Part of a small language model's weights.
Training: a variant of Adam for these matrices, 874M tokens, 13337 steps.
Each number is 200 + 30 x the weight over its row's rms, rounded and kept within 0 to 999. Layers, rows and columns count from 0. The size before them is the row's rms in percent of the matrix's.

# layer 6 MLP down, 256x704, rms 0.095, rows 40-47, columns 352-527
101,172,227,175,195,210,218,165,151,213,203,173,178,168,213,170,180,147,245,205,209,145,182,165,210,171,206,210,194,173,214,189,221,162,151,174,209,163,161,201,219,179,197,195,175,229,239,209,241,119,193,189,184,163,200,220,231,216,236,208,224,251,214,190,172,198,162,191,203,210,204,207,237,185,266,210,220,183,198,222,221,228,183,229,269,182,233,168,161,193,224,182,227,179,220,186,138,208,200,223,221,190,172,186,279,204,153,247,200,203,231,232,213,190,178,248,207,205,180,199,175,117,191,240,204,142,162,196,223,154,172,170,291,198,167,204,223,197,189,185,225,164,185,226,170,168,280,171,306,261,177,179,158,227,208,183,220,185,193,218,246,169,168,219,163,196,205,212,232,220,230,257,183,202,172,173,212
101,171,191,253,177,209,169,201,171,222,204,239,225,219,229,154,157,186,196,219,256,110,202,149,123,220,184,155,166,272,203,185,215,183,161,220,251,226,210,166,189,158,185,175,199,202,196,181,279,148,195,195,203,216,157,175,207,167,188,220,170,171,189,157,220,216,203,217,270,240,209,216,181,207,187,190,177,194,202,206,222,209,187,211,219,231,262,203,220,192,209,167,190,190,227,172,204,170,146,205,252,201,238,162,235,226,235,215,186,215,201,211,194,199,204,180,200,197,198,220,236,110,243,164,202,202,256,215,181,228,270,186,205,259,212,225,209,134,194,159,165,199,193,145,225,197,197,215,170,203,275,237,251,217,222,170,182,220,205,181,243,229,164,184,128,211,201,211,180,172,226,175,234,257,233,192,198
099,172,155,215,182,179,210,178,169,192,191,200,246,211,149,213,246,223,189,208,144,238,191,216,175,152,234,188,186,162,196,207,230,187,189,242,230,144,175,159,229,144,208,241,188,225,245,171,200,179,211,221,192,198,183,251,218,173,155,228,190,161,145,184,196,162,147,212,266,249,218,198,196,162,217,158,164,216,267,245,224,205,184,177,190,207,200,207,161,202,199,233,167,206,200,215,171,220,174,148,229,260,236,193,179,217,207,135,220,188,192,178,237,153,161,235,233,217,139,192,193,194,238,245,181,179,156,174,204,176,189,216,172,191,202,195,170,172,221,182,174,185,206,215,220,199,180,187,260,184,125,187,185,237,209,182,206,180,203,196,153,190,137,195,220,229,135,226,198,208,168,178,188,195,209,191,177
105,214,200,178,209,237,208,206,131,181,260,197,168,262,173,154,222,203,184,148,155,210,182,205,164,216,193,156,200,173,218,211,179,223,158,180,216,154,196,221,222,179,151,189,218,150,193,222,227,201,160,221,194,209,228,184,173,228,206,205,226,197,204,209,174,168,166,245,239,171,182,159,185,228,250,182,214,195,165,255,214,233,179,207,269,235,227,143,249,164,225,161,185,175,171,157,198,166,200,223,194,236,213,205,201,178,196,234,228,198,236,247,188,193,249,264,216,169,182,205,223,162,225,244,189,175,246,236,201,210,220,191,147,186,209,218,239,224,172,174,197,212,191,199,206,227,170,241,191,234,172,247,205,220,244,223,225,207,179,190,223,228,183,207,189,217,249,200,187,180,190,244,259,174,277,182,237
099,240,216,181,177,176,204,229,241,172,197,252,161,209,178,188,249,170,180,181,174,165,243,271,202,153,204,208,211,210,260,158,189,219,238,228,225,222,169,170,217,205,200,209,186,207,249,207,199,222,218,184,211,205,199,193,174,233,216,232,229,218,187,188,169,181,208,246,178,255,200,186,203,170,224,196,108,165,235,160,195,209,179,212,226,232,174,204,257,196,164,157,197,208,206,200,176,201,191,161,184,195,183,190,205,220,222,178,223,155,222,261,172,214,191,174,195,185,231,245,165,172,173,206,185,253,198,195,149,202,160,208,180,180,180,171,207,196,250,184,237,226,175,190,181,136,194,258,210,172,215,184,160,206,201,223,205,213,170,145,156,173,193,247,213,208,239,207,202,170,165,242,194,173,225,220,194
100,170,137,207,227,212,223,217,217,225,212,198,206,216,257,177,191,169,179,209,223,233,204,172,179,212,219,241,164,203,259,174,189,163,174,204,206,177,206,194,231,285,132,188,216,103,153,174,213,249,194,201,221,140,189,185,210,205,234,223,198,171,187,203,193,207,201,165,183,224,207,233,194,150,178,243,196,178,235,193,240,168,187,195,171,234,197,201,205,185,180,198,306,227,172,258,221,146,235,240,215,273,236,153,204,166,163,245,244,240,190,154,165,204,218,146,189,168,157,119,156,169,181,226,253,196,224,200,219,192,208,226,218,208,206,158,200,215,232,176,200,271,184,208,186,224,227,178,212,166,207,215,196,179,167,193,167,191,219,202,238,189,191,224,202,221,222,214,210,194,192,266,228,176,218,162,175
099,215,218,187,209,241,191,192,163,197,191,224,179,218,179,204,198,174,208,165,195,119,244,179,174,210,204,220,206,191,231,276,179,233,225,225,206,206,186,152,227,219,196,171,199,192,224,197,137,248,129,219,219,236,236,215,151,158,149,173,192,252,210,194,190,230,152,160,256,225,152,211,160,236,186,176,176,198,164,178,185,191,216,193,246,201,242,169,194,223,167,181,235,177,196,214,183,202,166,219,181,192,181,213,202,246,212,181,192,158,145,222,205,182,231,192,220,190,239,260,185,160,173,178,243,187,200,261,161,204,210,188,193,151,223,200,223,199,241,189,228,210,186,216,225,222,178,199,186,176,206,178,206,203,200,163,212,249,215,214,243,234,183,256,224,189,205,174,192,205,220,194,145,198,180,236,194
103,163,201,209,180,156,190,204,218,167,215,252,181,99,209,199,168,213,238,228,165,180,182,196,177,165,163,205,192,190,221,209,251,178,219,161,178,177,174,222,132,232,168,195,223,191,220,171,171,253,262,204,243,139,221,171,253,190,162,177,237,241,190,193,188,215,191,233,236,143,154,214,206,217,226,179,193,188,197,210,148,171,204,210,196,153,211,160,159,225,230,214,175,226,190,209,191,233,131,214,202,150,260,205,201,207,169,261,176,164,176,164,211,207,218,171,184,191,216,191,232,146,230,225,242,221,199,184,198,221,239,177,220,139,229,182,213,168,170,254,148,214,205,220,180,164,214,219,164,168,252,225,213,224,203,217,219,172,245,231,217,239,165,188,199,175,185,234,176,165,203,262,194,218,158,153,250